Weights of a small transformer language model.
Size: 8 layers, MLP 512 tanh GELU.
Architecture: LayerNorm before each block, biases.
Training: a variant of SOAP for these matrices, 144M tokens, 4386 steps.
Each number is 128 + 24 x the weight over its row's rms, rounded and kept within 0 to 255. Layers, rows and columns count from 0. The size above them is the row's rms in percent of the matrix's.

# layer 4 MLP up, 512x96, rms 0.226, rows 432-500, columns 48-95
size [112  96  92  97 102 104  87  93 101 108  94 123  96  93  89 121  98 113  96  99 103 105 109  93 114  85 116 121  97 102 101  94 104  96 110  87 103 109  98  94 107 103  95 113 107  87 104 104  94 107  97  95  90 108 106 110  85 100  96 104 107 114  88  97 111 105 101  82 121]
[[127  71 113 121 136 120 115 117 135 125  85 143 125 126 148 107  79 158 129 120  92  72 140 155 122 123 160 113  99 135 166 170  77 124 107 150 170 129 102 147 107 155 126 120 122 110 127 181]
 [138 151 119 105  98 151 117 104 144 118 132 148 114 141 102 103 117  99 137 172 142 166 147  91 100 131 161 150 170 116 153 132 140 124 158 162 103 137 116 143  99 145 131 127 134 133 160 144]
 [150  92 139 185 158 188 144 123 133 151 111 150 136 128 131 156 145 125 102 128 132 124 137 116 124  96 157 170 142 114 129 127 101 111 104 145  93 126 134 121 126  92  84 122 106  72 128  91]
 [126 117 116 128 141 118 137 128 143 133 141 136 114  91 142 114 161  82 108 141 138 129 148 127 116 152 113 158 134 109 123 146 164 138 126 125 146 147 123 147 144  78 127 127 158 127 131 122]
 [133 119 154 154 115 128 137  84 122 100 121 110 140 119 150 137 100 103 108 126 139  81 144 124 102 165 119 143 102 153 128 107 123 165 142 123 112 142 138 118 105 145 124  77 124 164 149 159]
 [105 136 144 130 150 153 145 113 104  88 142 149 134 147 128 131 117  65 170 118 138 161 122 125 142 148 169 152 134 132 131 134 108 119 151  77 157 114 126 183 151 120 143  94 126 134 122 157]
 [133 112 117 131 128 108  89 136  77 160 133 129 101 137 120 138 148 111 154 144  89  77 115 115 117  88 127 122 132 129 115 113 138 133 124  81 113 163 110 152 164 123 111 103 127 122 116 147]
 [114 148 105 181 115 132 130  96  74 125 128 180  99 123 169 145 148  98 181 148 137 101 140 158 105  79 144 148 111 123 153 112 119 140  99 122 139  77 146 109 167  81 172 103 134 110 107 126]
 [145 131 134 115 163 101 131 139 114 162 141 113 127 116  98  93 150 143 145 141 146 110 140 133 106 152 146 146  91 116 110 151 141 144 134  67 138 130 120 113 170 114  96 167 140  74 121 215]
 [ 98  78 175 110 188 124 128 120 146  94 171 111 152 130 110 112 108 102  85 151 135 132 151 136 116 127 124 179 138 144  95 149 114 127 137 118 145 130 122 172 125 171 125  92 109  89 149 148]
 [110 168 128 107 143 129 182 128 135  98 142 118 128 160 136  84 145 162 102 125  93 152 128 151 150 108 160 113 126 120 120 133 125 111 129 171 171 128 153 124 125 159 158 108 121 162 186 107]
 [125 102 139  98 113 121 148 153  75 152  88  95 119 141 100 130 107 134  81  94  93 126 119 128 125 104 161 117 126 124 136 146 133 155 123  99 125 199 117 130 120 137 167 108 167 131 101 109]
 [136  97 129 110 114  92 152 136 129 125 130 100 119 151 158  97  87 149 118 160 122  93 149 118 140 146 185 167  64  85 102 149 117 164 144 129 175 129 140 112 152 133 153 102 163 106 103  98]
 [ 92 133 180 128 105 142 124 101 156 135 109 112 119  92 168 172 124 125 176 113 118  65  98 120 101  95 156 142 107 148 126 173 111 132 142 127 166 140  97 138 111 129 146 192 130 113 136 149]
 [139 139 128 113 111 122 137 155 135 105 109 142  82 140 120 104 104 135 139 148 134 142 128 112 152 110 120 127 101 119 213 137 152 111 166 126  95 144 125 124 148 150 122 110 142 142 101 165]
 [ 93 108  90 114 128 169  85 138 142 138  83 123 157 132 139 152 152 125  78 123 153 103 132 128 129 120 120 140 117 131 136 150 124 161 146 154 173 159 118 152 128 117 110 100  97  97 156 144]
 [170 111 153 108 112 152 123  95 130 142 126 145  96 154  94 133 103 109 153 136  93 133 142 157 131  91 148 185  97 119 139  98 140 106 134 139 113 108 136 123 109 105 106 112  89 145 108 117]
 [ 96 118 135 186 121 136 117  90 122 155  52 179 106 126 162 108 123  97 116 129 139  99 121 107 134  95 149 108 116 101 124 160 164 137 149 117 105 138 158 153 106 149 142 144 141 114 148 118]
 [111  99 150 111 113 124  82 133 118 138 135 163 120  87 121 113 132 176 102 155 160 143 119 145 125 136  88 122 127  87 126 127 144 158 122 106 118 153 123  73 137  97 129 100 128  91 130 164]
 [ 76 133 140  98 134 117  98 150 107 121  63 127 120 153 122 156 134 115 174 139 143 118 127 141 121 116 129 120  95 130 113 128 114 167 126 146  79 114 147 173 130 113 176 104 121 108 161 132]
 [ 80 151 157 135 141 109 123 168 110 135 139 185 130 108 144 167  70  99 128 136 136 119 125 167 152  85 122 103  99 146 106 136 124 137  95 104 110 100 124 151 128 123 149 134 118 120 143 132]
 [123 146 149 122 132 138 121 127 130  97 145 100 148 116 108 123 136 182 142 149 131 119 128 136 106 135 122  99 107 116 103  58 121 147 134 121 110 140 147 109 133 109 118 128 150  90 103 102]
 [145 120 144 130 124 134  47 116 127  94 160 152 107  82 139 121 156 164 113 126 128 122 176 152  90 159 117 144 100 133 154 125 107 123 142 166 128 133 132  81 127 147 103 116 114 126 126 126]
 [134 147 134 129 162  86 110 103 141 155 185 136 162 177 141 106 134 137 141 133 164 167 139 125  80 159 142 133 117 132 138 151 153 149 144 114 134 166 148 128 140 122 159 136 116 154  98 139]
 [133 129 118 116 147  98 146 142 139  90 138 124 134  88 155 125 135 109 118 138 146 169 139 157 110 116 124 154 148 158 112  95  88 122 113 122 145 121 113 158 154 104 112 105 166 171  92 103]
 [136 115  98 151 129 126 152 147 105 127 119 152 145 119 133 134 127 139 153 153 133 131 119  92 108 110 114 153  65 141  88 155 157 183 166  91 133 129 143 173 113 177 152 158  92 160 121 123]
 [135 118 119 136 122 132  86  92 115 144 143 170 140 125 185 119 144 148 125 102 136 130 135 151  96 132 105 142  91 128 100 117 139 128 117 160 177  97 108  90 130  85 111 159 119 106 117 129]
 [113 127 103 105 128 150 124 134 113 109 148  97 169 124 128 148 125 142 100 118  84 104  97 141 124 140  99  69 122 142 120  83  76 183 136 126 157 129 158 142 123 129 108 123 107 105 134 115]
 [125 143 127 107 116 138 155  91 144 108 151 181 105 123 139 148 117 119 162 182 141 114 109  91 126 125 106 111 117  96  64  92 115 140 134 116 131 105 147 122 155 143 128 144  94 123 150 106]
 [145 160 117 125 168 121 165 100 146 159 148 136 117 169 158 162 118 154 152 106 102 124 112 114 140 107 143 113  90 127 113 146  91 154 114 108 135 140 121  99 103 156 146 151 135 112 134 126]
 [180 139 106 103 119 105 164 148 141 105 151 123  86 125 141 109 145 146 137 139 110 150 170 131 133  93 121 177 121 106 108  96 131 145  62 132 134  97  97 141 121 105 198 105 134 108 125 119]
 [139 136 107 136 138 115 112 132 110 147 110 118 123  97 129 109 175 125 116  93 114 122 166 144 157  64 163 159 118  82 156 149 114 117 114 161 108 105  92 122 140 132 153 143 110 114 124 148]
 [128  97 125 123 144 109 165 117 145 157 173 129 138 175 104 160 151 188 141 140  97 117 107 106 121 103 148 158 130 124 141 168 125 157  99 124 164 115 148 135 126 114 102 132 178 181 126 133]
 [109 122 135 111 148  65 151  96 127  56 140 151 133 146 132 114 108 101 119 138 163 118 151 162 149 105 132 145 108 154 154  94 160 109 141 136 121 109 111 127 151 116  92 105 137 146  95 137]
 [101 122 125  70 142  92  91  66 150 102 128 105  97 138 168 106 113 120  95 129 148 132 123 112 144 122 119 129 118 118  88 153  98 164 136 165 133 100 101 112 116 131 104 150 144  90 171 125]
 [ 78 150 178 125 125 106 109 109 146 142  90 109 157  84 162 125 112 177 176 168  81 133 116 111 130 122  69 112 155 122 119 139 161 139 111 127 115 146 105 128 115 136 138 132 140 128 121  98]
 [113 120 111  99 138 135 120 132 127 138 108 151 133 116 148 100 139 150 151 135 121 139 132 162 146 144 125  47  98 156 179  80 135 128 135  93  91 136 132 150 127 112 100 147 144 146  97 106]
 [150 142 131 140 153 137 139 126  86 125 131  50 129 156 142  76  89 108 121 125 102 110 115 198 111  94 104 145 117 118 111 134 171 116  75 145 157 117 111 121 138 113 131 120 123 117 124 163]
 [171 112 126 128 107 135 108 128  99 145 139  97 123 135 126  72 113 147 109 130 121 110 115 153 101 115 131 114 135  81 116  82 158 114 150 135 111 198  85 126 135 115 159 151 113 107  96 123]
 [149 131 137 120 124 121 122  90 136 123 114 110 167 148  89 135 100 153  79 149 105 105 131 136 104 115 146 144 126 157 142 112 108 115 110 109 137 174 147 126 134 161 117 134 172 137  99 135]
 [106 151 111  89 172 145 107 119  81 123 118 107  92 143 123 139 128 144 158 126 129  90 137 142 128 118 193 141 125 105 157  87 135 121 115 170 151 127 147 138 142 129 107 137  97  78 125  85]
 [110  82 126  83 129 132  72 107 127 150 128 139 125 136 113  75 158  97 106 123 128 133 116 143 137 142 157 140 108  90 158 160  84 126 106 140 121 171 130  89  84 114 152 137 130 146 132 140]
 [131  95 156 134 118 134 141 134 121 123 170 123  96 114 143  90 136 136 128 107 163 119 130 123 109 118 147 112 102 126 132 114  93 133 118 172 141 156 117 162 123 133 135 115 106 133 179 185]
 [ 75  87 130 128 140 135 133 165 143 144 151  98 163 159 177 132 159 134 129  80 106 103 131 118 146 119 138 154 148 137 116 105 127 149 145 133 191 111 133 116 123 158 133 129 119  82 107 106]
 [145  92 116 148 137 115 171 146 140 131 134 137 155  94 110 103 146 129  90  86  96 150 119 138  86  98 172 136  86 131 122  95 134 131 107 134  84 108 125 113 139 134 160  92 140 121 141 127]
 [ 92 112  93 132 120  80 114 118 133 109 128  78 134 128 122  92 127  80 125 128 166 176  94 121 128 129 169 135 151 149 121 136 135 160 173 138 151 147 131 118 102 146 119 112 125 122 122 158]
 [138 128 142 148 135 172  98 118 128  78 165 111 174 108 130 149 104 160 128 147 100 136 107 133 118  55 162 181 137 114 140 162 143 110  84  99 127 127 167 108 110 125  90 134 153 108 137  85]
 [155 114 148 134 118 137 114 133 137 145 139 139  76  45 157  87 101 144 145 152 144 175 175 133 121  95 114 151 148 123 136 160 135 137 122 162 132 116 117 161 136 122 146 122 101  76 163 142]
 [ 80 137  97 188 129 165 134 147 115  93 150 138 161  87 147 100 139 136 128  74  88 155 139 120 127 121 111 163 123 104 110  63 150 151 104 108 100 114 129 137 150 143 129 138 134 174 134 138]
 [ 83 130 166 110 123  95 191  89 142 170 148 145 129  79 115 103 115 123 117 133 124 131 148  80  91 136 139 150  90 149 135 123 119 139 132 119 128 130 132  97 123 166 102 137 140 114 154 132]
 [ 94  74 159 163 154 136 152 108  76 126 154 137  80 143 121 142 125 109  76  97  97  81 128 127 148 129 118 160 115 188 147  91 147 119 162 152 143 147 146 118 150 143 146 161 149 135 130 137]
 [ 83 141 113 129 137 107  94 167 145 126 126 117 148 113 131 127 137 131 134 110  71 132 129 135 162 125  91 122 127 129 164 131 110  87 123 110  78 115 171  94 135 162 135 167 153 128 136 167]
 [145  84 124  79 127  94 100 102 127 116 134 137 160 155 159 132 137 117 162 104  94 130 178  97 125 117 141 136 122 113 184 155 126 146  99 131 156 115 114 112 140 132 114 139 125 104 114  93]
 [154 147 131 117 134 113 125 144 143  98 101 123  94  78  75 165 133 135 136 140 133 102 128 109 118  96 111  98 114 161 167 161 116 112 158 100 120 172 140 144 132 114  98 120 150  99 128 152]
 [135 105  77 128  82 121 167 135 118 164 156  78 138 140 109 137 117 152 118 143 137 140 142 164 138  76 157 131 155 101 143 111 134 134  92 109 172 122 102 140 100 109 114 151 122 115 158 161]
 [101 132 132 129 121 137 117 130 153 112 147 138 150 100  68 142 107 135 117 111 126 152 146 107  59 113 164 115 155 125 123  73 130 128 102 139 114 100 143 153 152 140 118 154  88  98 129 111]
 [129 127 120 113 134 123 115 126 153 143 152 130 106 142 108 129 114 132  99 157  92  99 113 107 133 121 160 126  92 161 125 108 127  68 146 122  78 128 100 104 159 134  87 146 107 137 163  99]
 [114 108 136 122  68 133 163 127 165 160 134 120 160  92 136 117 151 156 126 109  76  92 162  76 136 108 135 135 141 123 139 131 130 152 155 140 124 136 128  81 106 107 134  88 131 161  88 101]
 [136 135 136 126 108 111 136  67 124 114 148 150 141 138 146  77 121 154 133 117 147 127 132 125 120 123  98 127 119 156 137  93 150 125  61  95  98 156 181 108 201 106 163  90 105 122  84 125]
 [ 86 105 130 114 112 118  96 125 112 169 118 117 117 178 111 156 110 125 146  89 112 168 140 122 152 144 130 162 154 117 143 133 122 125 143  98 126  98 171  94 149 144 102 137 193 138 125 131]
 [116 111 145 130 173 147 134 132 148 153  83  95  98 128 126 125 141  83 114 174  92 166 101 121  91 110 120 123 130 108 137  95 108 111 127 125 152 133 133 159  95 177 143 114 129 128 149 127]
 [145 112 134  81 188 143 126 107  96 109  98 119 168 126 106 109 114 144  95 148  98 187 116 143 144 101  76  89 127 128 116 116 112 162 183 140 115 152 131 155 125 124 123 156 128 136  84 145]
 [112  81 161 126 144 160 120 136 167 116  93 107 111 129  98 144  96 129 175 131 151 131 101 169 130 114 159 119 152 175 149 106 120 115 124 107 112 154 169 153 105  84  74  99 136 103 139 126]
 [113  75 117 161 109 126  95 119 102 153 108 112 130 112 117 150 158 105 173 103 104 100 136 160 114  83 154 162 130 119 141 104 136 137  79 142 109 155 136 134 114 116 166 112 106 156 138 136]
 [155  78  97  83 120 162 116 154 148 111 121 147 124 100 120 114 161 159 126 148  94 142 126 114  95 161 138 116 131 154 131  72 123 140 139 114 129 141 123 149 113 144 161 134 174 103 127 136]
 [110 121 117 144 174 148 113 152 127 130 146 139 131 138 100 142 111  91 139 125 137 128 112 128  95 128 112 145 166 145 113 111 131 121  96  95 166 112 168 137 118 109 104  83 151 140 139 138]
 [105 123 153 157 133 127  94 113  70  96 123 147 136 127 141 105 115 125 181 155 126 131 130 138 142  94 101 150 124 116 124 152 136 135 127 121 125 141 156  93 150 154 106 149 152 123  93 115]
 [127 124 144 129 143 111 113 120 109 100 121 106 118 139 112 127  70 131 106 143 113 116 126 150 133  87 185 137 119 159 158  92 145 104 137 147 177 126 120 109 141  86 121 155 148 127 114 175]
 [115 111 177  86 134 113 112 103 187 142 119 100 137 101 103 152 153 126 120 121 109 118 145 147 126 130 144 101 138 139 148 112 103 142 126 129 106 158 171 121 123 132 136 181 146  94 107 118]]
# layer 4 MLP down (transposed), 512x96, rms 0.221, rows 432-500, columns 48-95
size [105 104 101 104 117  94  93  82 101 101 100 124  97  91  98 119 118 102  96  80 112 106  92  97 115  87 114 124  94 107 116  93 106 100  98  89  94 112  82  88 110  95  93 112 119  94  85  95  94 100 100 105 101 108 114 120  83 105  93 108 110  77  88  75 115 110  76  84 134]
[[128 144 184 148 166 145 122 157 127 108  77 110 126 103 109 163 116 142 107 151 158 106 154 141 106 103 107 104 158 111 124  97  88 112 113 149 127 125 165  85 101 153  87 158  88 126 113 145]
 [118  96 175 119 192 113 106 140 156 152  78 153 108  79 144 109 152 125 116 101 129 140 108 112 112 115 139 133 103 101 153  99 133 169 134 110 110 148 159 106  98  80  91 162  91 125 170 123]
 [125 112 134  79  87  55 137 142 152 114 154 136 139  98 161 125 114 128 120  94 147 105 100 126 133 174 140 120 114 123 119 135 137 134 117 149 167 146 105 103 172 147 161 152 132 119 125 142]
 [146 123 151 113 141 149  83 106 145 128 155 161 117 108  92 118 102 124 180 111 135 130  95 171 125 162 103 140  73 121 119 117 150 120 132 107 149 138 121  92 148 141 129 136 121 124  86 134]
 [107  94 160 131 155  92 137 124 115 102 193 135 167 153 119 126 104 125 148 126 129 148 170 120 134 134 133  69 126 126 162 127 142 138 107  90 154 137 144 122 139 136 137 141 183 124 122  79]
 [178 104 147 141 104 115 138 160 176 128 141 148 120 148 159 145 123 177  97 124 143 126 123 143 127 119 107 132  86 133 125  93 103 155 120 162 120 166 128 115  82 138  87 123 123 155 119 116]
 [153 137 135 164 130 131 126 161 129 113 130  94  88 162 144 140 151 150 112 129 102 126  83 139 155 160 142 108 147 154  90 128 125 121 143 157 109 130 122  75 151 108  97 164  95 121 132 125]
 [172 156 152 117 163 121 160 135 147 140 130 146 175 124 120 111 101 179 102 128 110 145 102  88 120 163 106 122 170 125 121 112 109 173 138 130 102 136 140 117 132 107 102 142 122 114 176 150]
 [139 119 145 135 137 114 106  95  81 142 124 144 115 152 107 127 135 123 104 134 108  93 133  88 122 105 122 150 170 120 109 129 136 126 145 130 154 125 111 166  99 169 142 107 129 163 187 137]
 [151 154 140 154 124 154 121 134 126 184 156 144 131 134 146 151 122 154 132 118 105 152 117  96 131 160 144 117  97 138 145 124 122 115 124 116 112 144 154 116 119 104 130 127 111 171 163 134]
 [ 59 103 160 129 124  99  96 130 103 132 141 118 112 124 121 116 100 136 138 103 160  78 123 136 130  98 102 117  84  99 154 149  99 131 130  77 109  81 139 158 151 131 109 144 175 137 144 114]
 [116 121  99  95 112 150 128 123  90 161 162  94 140 133 140 113 137 149 157 141 144 115 104 110 130 131  91 121 127 141 154 131 116 142 175 114  91 119 167 123 140  81 110 150 148 148 156 122]
 [119 123 146 139 148 166 139 187  81 148 107 102 121 133 137 115 125 115  98 195 138 157 127 170 141 157 125 174 122 134 110  85 136 136 138 129 180 116 118 106 113 163  99 127 119 142 130  95]
 [124 103  87 158 137 117 127 152 121 152 154  63 139 135 147 141 112 135 127 140 180 133 144 112 131 123 185 155 155 131 131 129 132 149 110 166 160 141 148 112 137 103 126  83 127 111  97 135]
 [136 117 155  97 102 160 138 118 169  97 157 144  98 125 122 126 135 119 137 147 155 172 136 168 141 161 107 164  93 108 136 141 151 116 137 147 150 112 145 210 148 105 154 127 161 154  77 117]
 [148 144 113 129  96 111 124 156 126  94 136 125 159 107 124 137  81 111  99 118 146 146 148  99 106 116 122 164 128 126 160  66 133 148 149 107 160 145  90  76 125 112 142 110 131 100 153 122]
 [100 147 113 140 157 122 105 134  98 100 101  91 158  76 156  86 149 135 106 101 163 143 124  79 114 170 135 133 135 147 144 138 100 139 141 111 146 147 131  69 150  86 127 120 117 121 126 122]
 [139 140  79 142 147 123 160 155 110  98 147 140 150  95  76 123 109 120 118 129 118 149 146 100 127 115 102 164 132 121 128 121 140 118  99 143 171 113 119  91  93 101 138 142 156 118 206 159]
 [127 136 156 125 159 102 157 116 138 113  86 168  54 128 125 155 150 103 127 107 144 140 145 142 110 133 158 146 149 163 141 151 118 151 180  97 125 101  94 127 126 133 152  91 128 151  91 160]
 [151 116  96 149  94  82 121 108 119 123 100 100  98 139 155 127 139 115 119 115 147 119 149 122 158 134 106 102 153 132 115 124 132  94 144 133 144  87 141 125 143 111 126 104 132 132 118 110]
 [160 143 116 135 100 136  82 162 134  92 124 114 116 111 146 149 116 135  97 126 110 162 168 123 140 129 175 139 140  79 150 148 154 141 130 128 130 104  93  90 103 150 123 149 107 120 178 111]
 [ 58  91 143 132 136 106 105 105 135 120 105 141  99 131 158 142 134  93 154 168 138 134 101 123 129 123 153 112 143 133 124  96 173 135 143 120 154 158 134 146 111 120 122  94 118 112 181 133]
 [151 143 154 127 131 151 163 156 135 129 146 133 149 106 152 158 127 120  95 135 146 136  78 148 108 183 133 111 128 159  85 140 114 110 123 134  96 166 127 103 179  83 152 111 107 144 127  95]
 [119  87 145 119  98 147 132 139 182 101 121 107 115 130 115 155 135 138 122  76 115 138 147 112 146  85 155 132 130  94 169 152  73 164 132 142 114 130 135 158 145 119 121 137 107 143 118 154]
 [126 125 126 149  82 136 110 144 143 163 125 172 135 150 105  96 141 134  91 120 141 132 122 168 126 108 103 181 153 132 141 146 113 128 107 142 121 104 132  99  98 157  85 163  99 128 167 159]
 [117 101 134 111 144 110 131 145 145 129 147 110 104 120 100 138 107 155  95 148 133 154 105 132 130 183 129 111 107 111 131 152 105 152 112 149 138 108 136  88  99 110  99 147 104 151 171 142]
 [125  95 162 118 134 125 138 177 118 129 134 163 121 123 115 152 128  92 133 160 150 126 123 170  96 143 151 145 105 150  94  98 110 132 145 127 131 108 152 143 122 160  91 130 155 134 106 139]
 [150 110 126 110 111 167 118 143 116 102 136 128 159 146 136 140 134 119 148 134 136 107 116 102 135 138 100 104 143  96 149 138 126 143 152 136 149 110 139  77 140  97 142 120 113 111 185 142]
 [138 113 124 176  82 128 138 159 173 125 144 127 140 110  89  98 135 121 128 129 106 118 149 138 153  92 116 146 114  92 134 130  92 114 174 131 146  74 113 128 103 116 130 175 134 115 195 108]
 [154 116 133 118  99 121 123 120 121 133 112 177 164 150 138 159 137 181 141 136 153 103 104 140 141 128 117  62 145 120 132 123  95 109 112 110 113 166 114 107 128 144 178 171 134 148 136 116]
 [126 126 109 129 139 148 158 134 157 138 109  85 144 170 148  97 107 126 110 138 150 128  82  98 142 144 107 131  91 138 150 113 140 115 121 113 136 112 102 128 118 104 173 147 167 191  91  72]
 [130  90 145 153 105 126 117 133 134 137 135 134 133 167 182 151 130 157 111 131 174 120 111 130 175 140 116 172 127 102  95 129 132 142 124 160 108  94 142 167 113  91  85 156 115 121 124  91]
 [129  75 100 165 122 135 159 164 151 135 157 147  59 138 131 130 108 102 131 142 104 119 159 122 141 116 150 168 133 121 118 127 163 138 171 101 178 103 136 122 138 106  88 148 135 143 132 101]
 [133 136 142  97  78 119 148 110 167  91 110 173 139 138 137 164 129 147 138 123 154 116 134 138 113 162 126 100 142 123 120 166 115 123  94 129 116 142 101  95 109  87 112 154 103 123  94 138]
 [135 175 137 102 129 142 121 117 111 134 137 130 115  91 111 139  93 152 143 113 111 139 156 135 162 123 112 134  89 135 157 167 133 151  94 142 102 130 142 198 174 139 148 143 123 163  99 150]
 [111 143 162 118 106  92 164 155 120 140 142 138 130 114 106 159 137 170 168 140  80 139 130 117 101 114 122 146 111 120 138 153 103 149 134 140  68 152 101 159 186 151 135 178 145  92 142 140]
 [135 128 121 112 132 140 108 131 140 149 158 137 116 139 126 168 168 118 125 161 103 126 104 130 129 123 197 158 131 117 116 125 116 125 128 156 180 143  99 176 124 158 125 118 152 126  64 112]
 [115 117  96 116 109 147 113 135 135  98  91 110 123 125  88 139 142  81 123 119 162 124 143 116 154 195 155  99 141 101 136 134 138 122 122 158 147 149 138 148 167 169 109  82 115 128 127 124]
 [129 110 130 127 117 135 142 153 151 186 157 132 113 150 142 136 113 135 124 103 102 162 134 136 116 129 112 139 139 134 131 162 104 101 131  98 121 125 135 119 124 132 139 132 175 105 124 129]
 [111 180 102 119 116 135 132 144 124 118 124 125  81 129 107 107 145 119 145 119 150 130  68 121 131 138 116 145 136 151 137  62 168 142 136 117 110 121 138 110 146 116 145 147  92 144  89 104]
 [136  87 124 129 106 134 104 190 150 113 133 128  73 101 147 131 130 116 129 154 129 133  96 114 138 140 103  97 149 118 132 127 120 101 134 108  98 119 144  84 151 111 134 131  86 140 145 146]
 [158 143 124 132 129 136 126  90 104  97 159  93  86  95 120 137 121 163  89 123 155 128 127 126 179 130  97 148 102 112 107 106 145 102 123 160 118 111 110 155 102 114 112 142 117 130 189 118]
 [162 133 135 126 128 125 127 158 159 145 120 137 105 109 125 164  97 110 155 160 105 144 107 161 168 151  99 138 118 111 124 119 158  99 108 145 158 114 106 118 145 105 113 172 143 137  94 125]
 [ 90 131 150 122 113 107 114 132 145 174 127 104 127 104 127 133 111 113 158 108 111 144 108 125 112 143 130 140 162 135 133 134 107 139 135  83 117  95 127 141 152 149 141 162 172 145  94 149]
 [134 194  86 127 133 102  78 126 123 103  94 126 120 132 137 139  78 104 151 130 157 148 144 109 147 146 105 147 160 111 185 158 139 118 124 128 158 130 129 116 151 103 157  93 120 154 135 156]
 [103 161 112 161 154 140 142 148 122 127  92 150 107 108 134 125 120 158 133 119 105 148 116 122 128  68 122 132  73 147 123 138 158 129 127 136 110  94 114 157 158 134 108 147 115 170  76 119]
 [ 92 113 112 134 128  96 109 139 167 156 145 125 115 135 120 166 119 118  82  96 116  90 128 120 148 178 146 110 130 135 142 113 116 151 151 159 136 132  82 128 105 110 144  95 129 134 145 126]
 [124 138 144 166 117 124 140 148 148 102 103 115 153 116 117 173 103 118 143  97 109 114  93 104 144 130 113  99  97 119 123  97 142 139 126 136 137 147 134 119 127 116 109 137  79  98 108 112]
 [150 132  75  97 125 149 164 129 152 104 146 128 103  96 101 116 123  79 125 108  99 113 135 160 133 152  86 158 133  97 112 154 109 150 167 143  84 122 148  96 138 112 138 150 108 183 177 142]
 [107 112  85  86 157 115  92 156 116 139 125 133 166 107 125 132 149 130 132 106 131 132 127 164 125 116  89 138 146  79 163 124 112 131 140 114  88 146 112 145 129  90 118 124  75 115  88 100]
 [153 156 106  88 116 129  96 140 111 140 150  74 113 137 134  96 156 104 129 106  76 122 159 116 136 136 174 112 141 113 139 140  96 148 121 125 138 148 116 173 138 124 111 133 139 142 134 125]
 [148 167 121 134 114 133 110 148 146 105 153 147 124 107 136 179 146 121 144 129 121  77  95 148 101 130 114 101 134  96 131 110 132 139  91 137 132 126 102 136  99 141 109 156 118 148  94  90]
 [133 126 136 162 125 154 173 157 102 121 164  81 174  94 107 105 158 135  97 154 186 108 106 154 148 101 109 101 151 149 125 133 149 111 150 126 164  97  96 141  92 123 129 156 137 147 101  99]
 [206 165 134 141  99  90 167 148 117 118 147 125  99 126 132 142 120 137 101 133 125 151 124 154 175 110  99 146 122 121 148 174  86 148 130 151 134 143 107 136 104 119 158 100 122 114 133 103]
 [ 97 159 156 144 165 143 150 114 111 194 133 126 149 136  89  75 159 124 103 129 127 127 152  98 100 136 140 134 137 149 137 156 130 138 106  98 147 125 103 179 134 159  85  64 128 117  73 132]
 [156 165 100  98 108 118 108 113 122 113 106 163 127 123 155 149 128 130 114 144 103 120 124 102 118 155 124 119  88 169 105 130 100 128 146 103 147 146 108 107 108 119 107 139 166 104 147 166]
 [118 114 187 121 120 117 150  94 123 146 116 118  83 163  77 148 138 122  59 103  90 144 132  94 127 142 132 138 135 157 152 146 126 143 132 140 134 126 163 157 118 157 122 121 153 128 104 149]
 [105 127 173 131 155 150 130 103 116 152 167 117 162 118 120  97 147 151  76 107 143 150 119 131 123 162 134 131 141 137 110 130 202  92 118 135 148 114 111 143  89 138 144 130 115 153 126 144]
 [135 128 112 134 194 171 119 162 109 104  85 131 113 112 114 176 121 107 141  90 159 152 138 147  78 138 101 124 122  88 161 169 121 160 160 120 151 128 131 110 110 153 115 140 134 135 151 154]
 [160 135  92 167 123  90 127 136 158 108  87 144 112 102 125 104 171 134 122 191 139  84 129 131 133  82 164 126 128 131 165 117 118  99  99 114 120 134 161 135  92 110  92 163 132 148  93 115]
 [139 145 179 155 171 166 172 152  90 102 106 134 126 134 120 120 119 132 114 143 153  93 141 102  96 117 121 106 110 156 161 140  95 101 150  83 100 121 144  87  85 165 145 113 125 120 169  98]
 [129  98 111  94 129  77 118  94 156 133 145 112 147 116 116 144 164 121 115 145 116 114 113 156 211 177 138 122 157 110 126 122 172 150 171  99 113 139 143 155  82 138 155 140 120 145 175 127]
 [117 108 101 155 136 125 123 145 125 142 142 168 121  95 166  97 176  88 131 143 109 163 111 114 120 180 136 191  98 101  86  77  93 149 118 112 153 118 147 127 103  97 116 127 121 118 102 132]
 [147 142 102  94 108 130 137 109 126 135 141 118 168 132  53 129 130  90 103  96 148  92 148 184 137 158 132 147 117  94 130 150 156 118 150  92 103 107 113 139 122 111 114 101 107 124 150 127]
 [114  96  87 176 153 149 139 108 123 154 109 158 111 149 107 162 108 137 131 166 152 130 160 132  85 117 151 130 168 108 108 114 127 183 123 110 145 150  90 142 114 105 107 116 140 147  88 133]
 [130  74 127  98 148 103 101 120 157 131  90 131 150 133 136 107 141 148 121  87  67 117 172 177  98  87 159 177  86 114 107 127  84  77 145 145 141 111 112 136 108 131 150 138 109 130 147 115]
 [147 169 104 129 145  90 122 121 131 147 144 101 162 120 122 148 120 102  92 152 122 138 147 157 147 121 140 117 122  87 137  89 156 114 123 101  97 119 127 168 107 146  81 101 143 131 206 139]
 [177 124 125 106 104 153 140 164 125 110 120 100 144 130  88 132 151 114 109  90 154 118 139 128 118 152 120 131 110 119  89 146  74 127 122  99 101 113  99 149 102 132 131 145  90 123 135 135]
 [122 116  99  92 125 143 162 100 149 132 143 152 147 140 124 135  91 123 130 125 118 137 103 150 130 133 141 147  72 118 103 139 121  80 108 128 130 117 167 111 129 123  90 106 142 144 131 154]]